Each number is 200 + 30 x the weight over its row's rms, rounded and kept within 0 to 999. Layers, rows and columns count from 0. The size before them is the row's rms in percent of the matrix's.

# layer 11 MLP gate, 704x256, rms 0.114, rows 90-106, columns 128-191
101,199,178,204,228,170,149,195,208,245,218,223,168,143,222,169,259,197,162,166,206,225,190,199,170,155,196,235,253,197,219,154,241,176,205,152,163,223,231,213,178,212,230,207,143,199,210,216,217,145,223,208,170,144,199,205,248,194,174,183,167,194,183,224,235
099,182,224,221,188,199,152,173,203,230,256,231,242,214,158,214,144,219,189,207,212,256,245,199,189,175,214,202,199,214,147,217,143,194,199,204,166,200,217,129,192,202,164,180,212,179,217,157,173,250,230,167,257,217,183,185,188,225,188,199,194,153,217,269,152
103,149,193,167,195,134,173,192,207,230,219,193,222,186,172,226,224,215,271,175,239,206,204,209,204,218,182,189,217,207,188,215,215,210,218,228,212,185,233,242,212,199,209,225,176,272,190,221,255,142,255,220,157,236,170,194,268,200,211,189,230,244,177,239,239
099,216,184,206,208,170,191,180,202,186,221,183,190,182,211,205,186,193,195,183,198,108,177,219,135,204,224,188,168,136,244,180,224,166,181,189,226,230,249,213,211,216,210,212,205,216,220,216,193,232,231,251,222,180,208,234,195,178,168,170,196,179,193,156,144
097,140,271,192,182,173,185,185,224,210,194,152,179,160,212,231,261,177,144,239,237,208,201,196,244,140,225,229,189,211,153,188,229,191,206,154,136,255,175,231,168,153,208,217,273,198,217,204,212,177,204,150,140,211,195,168,192,175,189,211,165,211,157,227,228
103,222,248,185,140,225,226,248,185,139,213,203,200,209,195,203,217,222,208,230,194,189,172,223,215,229,211,210,173,201,177,136,165,248,216,144,173,189,206,147,234,206,134,209,244,242,160,214,211,209,216,194,201,210,171,176,215,203,280,227,158,204,175,217,153
101,165,177,206,193,232,171,202,194,207,193,170,218,204,208,231,201,190,204,197,221,216,210,248,181,226,214,208,270,213,182,219,188,206,236,184,221,165,208,190,231,222,261,181,232,295,211,174,162,186,176,229,174,195,214,183,155,252,242,230,259,207,202,172,180
107,208,150,230,163,228,223,195,183,243,161,163,231,206,154,206,196,225,157,193,194,223,174,170,209,209,191,223,254,225,210,192,255,201,194,219,199,267,252,203,220,204,245,201,206,235,167,215,264,142,234,284,190,174,226,234,164,203,246,219,259,181,204,211,213
103,207,220,159,206,193,182,206,163,182,169,153,185,207,186,183,222,224,182,201,164,159,165,187,261,241,162,120,238,149,173,187,165,149,152,199,179,228,169,203,219,137,253,198,210,171,204,208,205,247,202,178,204,259,230,149,213,174,180,205,209,143,209,250,215
096,206,184,201,203,204,191,231,197,175,168,214,208,210,206,208,160,204,210,169,155,167,170,276,194,209,190,182,213,151,195,241,228,186,216,171,203,200,266,218,187,172,253,245,159,145,242,230,237,179,215,178,192,231,229,171,239,157,202,247,206,244,169,244,141
104,195,218,193,238,244,218,195,185,183,192,198,226,263,222,218,241,227,232,198,195,173,202,233,155,202,247,252,134,169,149,230,205,210,259,189,206,211,163,193,204,199,207,168,159,173,224,232,165,160,201,195,190,198,213,199,209,187,213,192,179,265,208,226,198
098,166,142,165,218,166,182,148,197,195,217,187,239,214,203,179,164,220,199,196,199,218,196,228,202,193,252,164,254,166,149,175,229,174,220,166,182,222,186,213,265,188,192,229,186,198,187,143,221,228,197,232,193,242,147,207,266,201,200,169,211,212,224,128,159
103,218,182,195,231,184,227,143,204,185,200,164,166,248,204,233,200,224,176,218,137,150,205,174,191,171,236,231,217,204,185,181,270,179,204,141,186,275,167,158,190,236,162,201,233,205,199,236,244,182,206,209,157,180,186,178,236,146,137,202,222,272,190,198,194
099,147,244,163,188,156,166,190,237,211,157,167,219,167,154,240,249,202,236,236,260,181,247,230,237,161,177,224,201,210,189,168,139,235,192,211,228,226,173,241,255,198,137,181,226,220,191,182,197,244,205,215,222,164,186,237,214,224,213,205,153,211,164,210,248
103,199,242,203,180,192,184,184,182,220,202,207,221,201,156,212,208,196,152,209,243,207,217,174,223,228,222,224,216,216,220,199,183,225,169,236,155,217,180,201,192,124,161,143,214,224,191,187,231,180,267,189,178,177,240,226,242,200,221,212,253,218,192,257,202
095,210,234,181,205,182,175,174,146,260,194,164,184,125,205,219,226,221,195,184,196,227,205,244,239,153,172,203,234,221,150,170,209,192,230,208,210,193,194,218,178,193,187,257,212,239,216,216,128,198,193,143,177,187,178,184,144,145,226,206,198,245,190,205,212
104,196,191,161,182,197,251,225,152,165,145,212,235,186,136,207,219,203,219,162,208,184,232,188,178,270,138,218,227,167,205,190,221,181,151,202,237,213,162,160,189,175,163,149,226,224,183,190,228,192,217,182,228,240,166,202,176,140,195,220,168,187,164,212,188
# layer 11 MLP up, 704x256, rms 0.121, rows 90-106, columns 128-191
101,172,165,190,165,233,197,215,200,156,204,213,192,239,219,202,215,228,183,202,196,194,191,164,233,232,200,184,214,238,182,244,179,160,252,209,207,170,182,196,183,206,225,199,203,226,186,176,208,165,219,191,151,179,198,187,204,118,162,158,157,183,197,224,138
098,207,174,228,187,238,178,180,193,188,220,191,247,173,139,199,190,179,192,224,172,166,203,228,243,185,135,183,209,189,180,149,205,252,223,167,161,226,228,214,210,202,189,182,226,187,153,133,219,200,218,211,220,204,170,228,163,175,224,170,193,164,251,196,215
095,185,235,189,255,226,150,138,193,169,188,197,215,192,139,243,145,170,197,220,228,292,187,160,264,210,250,202,209,170,193,167,178,177,213,193,173,216,180,256,186,233,166,199,203,165,166,202,197,231,171,163,195,197,176,173,192,201,209,215,181,178,163,218,157
100,200,218,209,250,221,166,173,175,161,194,237,185,152,159,159,213,189,179,132,223,189,177,177,195,190,206,195,237,178,191,150,250,163,192,194,203,206,184,180,194,194,259,180,254,248,148,193,209,125,223,188,206,147,258,179,187,243,189,169,210,185,145,150,229
095,163,176,236,224,228,237,227,211,134,221,149,258,237,180,169,197,155,192,195,211,205,233,273,241,207,197,197,188,163,202,195,199,210,263,197,169,203,210,198,176,200,190,297,205,160,234,180,228,161,148,217,138,144,211,210,162,216,241,156,216,208,181,196,152
098,144,238,233,209,223,196,226,216,192,205,193,176,159,212,183,216,181,245,179,246,207,209,185,244,253,206,211,167,188,192,211,202,262,197,206,117,173,165,191,198,232,228,151,208,184,293,238,157,225,167,247,192,219,217,212,191,203,190,184,195,215,200,231,201
101,170,247,206,200,201,182,264,227,228,186,183,179,202,157,227,200,196,192,210,229,162,191,157,231,172,195,190,171,246,181,170,221,230,126,134,180,208,249,172,178,161,253,147,192,213,202,174,186,165,242,157,214,226,217,215,162,170,237,226,253,168,212,172,247
108,231,178,193,208,182,226,226,215,150,195,260,250,237,237,220,135,176,240,171,195,233,228,181,208,203,156,152,236,265,190,158,192,229,222,265,213,230,182,141,144,206,221,144,152,233,198,172,239,215,235,212,230,124,195,193,187,235,217,186,177,243,223,198,185
104,240,90,253,224,181,159,231,227,227,224,162,190,188,181,201,184,216,237,162,195,248,150,195,262,199,187,187,195,251,182,224,208,193,168,176,192,185,227,216,174,100,194,253,197,178,220,185,184,170,170,220,214,208,201,174,189,197,208,213,257,197,190,213,177
096,266,138,173,182,232,174,220,140,189,211,232,210,235,168,151,152,221,179,153,112,204,156,239,185,204,265,211,202,209,222,219,202,136,211,222,164,180,157,215,198,194,167,212,278,232,196,184,194,191,193,188,228,206,178,244,182,177,180,216,200,247,228,202,152
096,193,155,187,227,186,180,219,183,200,170,229,222,222,164,165,204,149,208,220,165,224,177,226,259,207,224,199,226,234,252,210,189,218,216,205,201,224,179,164,186,181,181,173,190,198,180,199,182,197,186,228,229,222,247,227,142,223,194,171,241,197,175,255,248
101,181,273,220,202,221,217,197,178,201,152,171,200,184,239,208,166,170,180,179,203,122,188,231,200,226,181,195,211,233,200,202,241,212,210,213,227,192,203,157,141,198,242,131,289,197,259,209,241,225,159,229,206,237,185,150,150,139,168,204,199,214,187,183,225
104,193,202,167,180,179,265,195,190,208,224,220,167,175,203,190,201,191,209,171,209,154,173,198,162,237,208,163,185,160,167,230,197,206,194,222,188,191,252,238,174,215,192,223,228,280,244,200,216,226,142,235,213,241,165,201,209,178,233,229,216,201,205,238,201
101,184,194,135,198,145,171,206,174,201,185,173,234,176,212,209,222,155,131,140,204,257,187,217,242,176,171,203,227,177,197,197,216,218,176,207,167,214,222,192,208,195,149,171,229,151,176,162,187,216,226,174,175,198,184,214,235,204,181,185,265,197,211,171,252
102,185,166,205,160,171,168,224,202,195,219,197,213,206,174,203,183,182,207,211,229,198,203,158,185,216,184,162,215,188,228,229,217,242,239,211,220,122,180,234,236,210,172,281,155,175,176,221,184,187,216,132,154,232,175,175,188,171,174,215,215,201,231,157,230
094,185,177,198,179,190,212,216,131,195,250,233,204,248,169,220,181,189,158,153,147,198,203,204,153,183,190,179,181,191,189,177,155,217,127,152,251,213,204,178,197,207,180,207,241,223,146,152,203,261,196,220,219,158,207,224,173,255,210,183,201,230,168,240,192
102,198,165,142,175,260,188,210,238,230,204,198,165,191,199,166,240,224,202,213,238,180,182,217,182,189,180,224,178,238,231,206,205,195,260,179,184,209,178,230,202,174,220,196,179,251,152,227,153,201,202,257,210,213,153,136,137,212,232,196,168,184,206,183,157
# layer 11 MLP down (transposed), 704x256, rms 0.112, rows 90-106, columns 128-191
105,206,195,153,163,268,188,232,241,189,168,232,223,224,184,179,148,231,238,203,203,236,138,155,161,183,214,171,239,170,194,204,170,175,150,214,191,228,239,198,160,224,144,191,234,198,198,223,186,227,173,200,163,223,225,153,189,214,252,189,229,177,147,181,183
098,204,194,227,160,189,203,178,220,198,189,211,169,232,256,198,270,144,237,231,203,224,200,186,170,171,232,147,223,210,202,281,194,247,201,271,191,224,175,175,241,178,214,217,249,202,253,142,178,197,164,206,178,233,178,233,225,208,196,181,202,203,174,215,211
099,158,168,218,221,276,154,208,180,229,246,210,204,217,187,160,204,209,199,166,210,164,196,203,156,226,177,239,225,207,161,178,203,187,236,172,208,178,230,218,237,222,222,168,171,211,224,215,241,193,180,124,181,195,195,208,202,183,167,214,222,225,229,244,200
098,184,212,206,183,178,238,207,242,235,245,218,223,207,239,178,229,195,183,263,224,223,171,174,244,180,217,189,231,197,236,283,231,213,231,175,227,188,227,214,225,199,203,235,199,213,224,209,161,162,210,205,186,193,260,196,188,206,228,249,178,217,177,190,224
096,226,201,153,162,169,181,202,189,208,241,266,197,202,183,193,169,219,225,215,177,215,198,115,204,230,181,193,211,193,242,200,175,184,212,182,222,214,188,175,230,240,215,159,219,210,234,250,197,203,214,205,202,211,182,206,191,182,195,240,200,197,219,239,226
098,249,230,239,207,229,215,192,227,221,175,174,165,254,152,195,187,179,190,229,145,163,194,257,197,213,167,260,227,293,170,226,162,163,228,189,185,247,235,235,203,167,176,144,249,243,194,210,161,199,245,221,225,228,189,229,180,220,213,251,265,199,199,224,175
102,200,168,190,161,239,169,160,169,194,217,151,172,184,190,222,252,248,179,210,177,205,207,135,220,217,177,219,195,213,217,174,182,210,256,181,227,227,200,162,238,220,196,206,204,186,219,258,179,199,167,251,156,286,202,235,215,200,234,178,209,182,211,237,207
105,216,250,224,215,166,185,187,207,237,239,207,196,153,171,226,195,191,158,198,195,177,250,191,214,235,165,212,149,220,192,216,232,227,207,178,169,193,204,217,195,184,261,182,212,160,199,199,225,261,190,186,180,183,227,225,306,166,190,213,210,235,249,205,184
106,206,233,178,164,228,186,166,200,218,214,206,206,184,208,140,195,270,117,175,224,192,175,187,179,157,175,151,221,193,191,192,167,175,196,166,267,209,231,231,202,201,194,250,207,203,175,172,207,274,223,261,221,175,174,224,201,193,216,209,187,221,184,192,181
095,188,228,190,184,199,162,207,171,183,225,168,176,201,218,242,191,137,218,199,193,131,218,222,192,192,229,251,173,217,167,161,191,185,171,216,240,229,191,200,202,146,230,178,228,180,272,169,172,219,197,182,193,209,211,163,176,175,230,209,190,224,172,140,188
098,139,207,179,191,226,204,213,260,179,249,262,206,223,230,179,209,188,248,169,241,155,170,190,141,209,199,172,233,202,216,189,146,222,179,194,194,200,172,199,232,251,174,236,206,178,157,213,213,163,136,218,234,225,205,186,246,274,210,192,165,263,213,156,172
100,181,228,185,176,193,210,155,183,154,186,212,194,210,185,138,236,248,180,160,203,176,134,214,183,175,156,164,198,239,186,256,229,176,216,189,190,233,215,172,253,185,168,160,215,169,188,170,214,267,244,230,208,180,184,187,194,229,205,211,229,253,225,183,183
104,154,202,211,222,167,160,203,245,210,157,238,224,213,224,220,187,224,209,206,214,197,195,237,265,196,220,182,183,241,197,196,171,242,184,269,214,160,163,183,171,207,245,188,212,209,209,175,204,259,252,187,162,173,187,194,197,186,204,194,227,164,214,233,200
101,147,204,218,174,165,237,229,229,185,200,192,226,188,186,261,201,163,199,194,192,181,205,209,213,183,203,240,163,123,230,173,162,178,239,218,214,213,191,195,157,217,173,224,175,217,189,213,220,197,199,190,199,225,205,242,177,224,212,220,226,250,182,178,203
103,205,215,140,217,232,188,172,188,209,214,247,222,208,207,196,187,196,168,174,229,230,216,202,252,204,242,198,213,224,174,204,155,183,165,248,210,162,197,192,210,243,218,213,218,229,195,202,211,218,225,186,210,196,233,153,219,290,222,205,223,226,289,160,160
095,199,174,161,209,178,203,186,203,186,226,170,193,214,208,188,191,216,213,211,199,204,213,273,216,224,188,163,226,240,219,155,171,201,181,241,234,257,182,198,176,232,228,197,162,186,238,188,162,261,148,242,206,233,218,166,195,174,175,242,161,170,237,156,169
103,217,184,196,267,207,177,191,185,237,206,213,197,166,183,210,188,213,225,208,169,236,220,212,223,174,226,235,205,208,265,220,190,169,188,202,145,197,214,149,238,174,208,202,226,228,199,235,135,208,111,151,219,222,250,193,165,209,232,252,199,176,174,206,196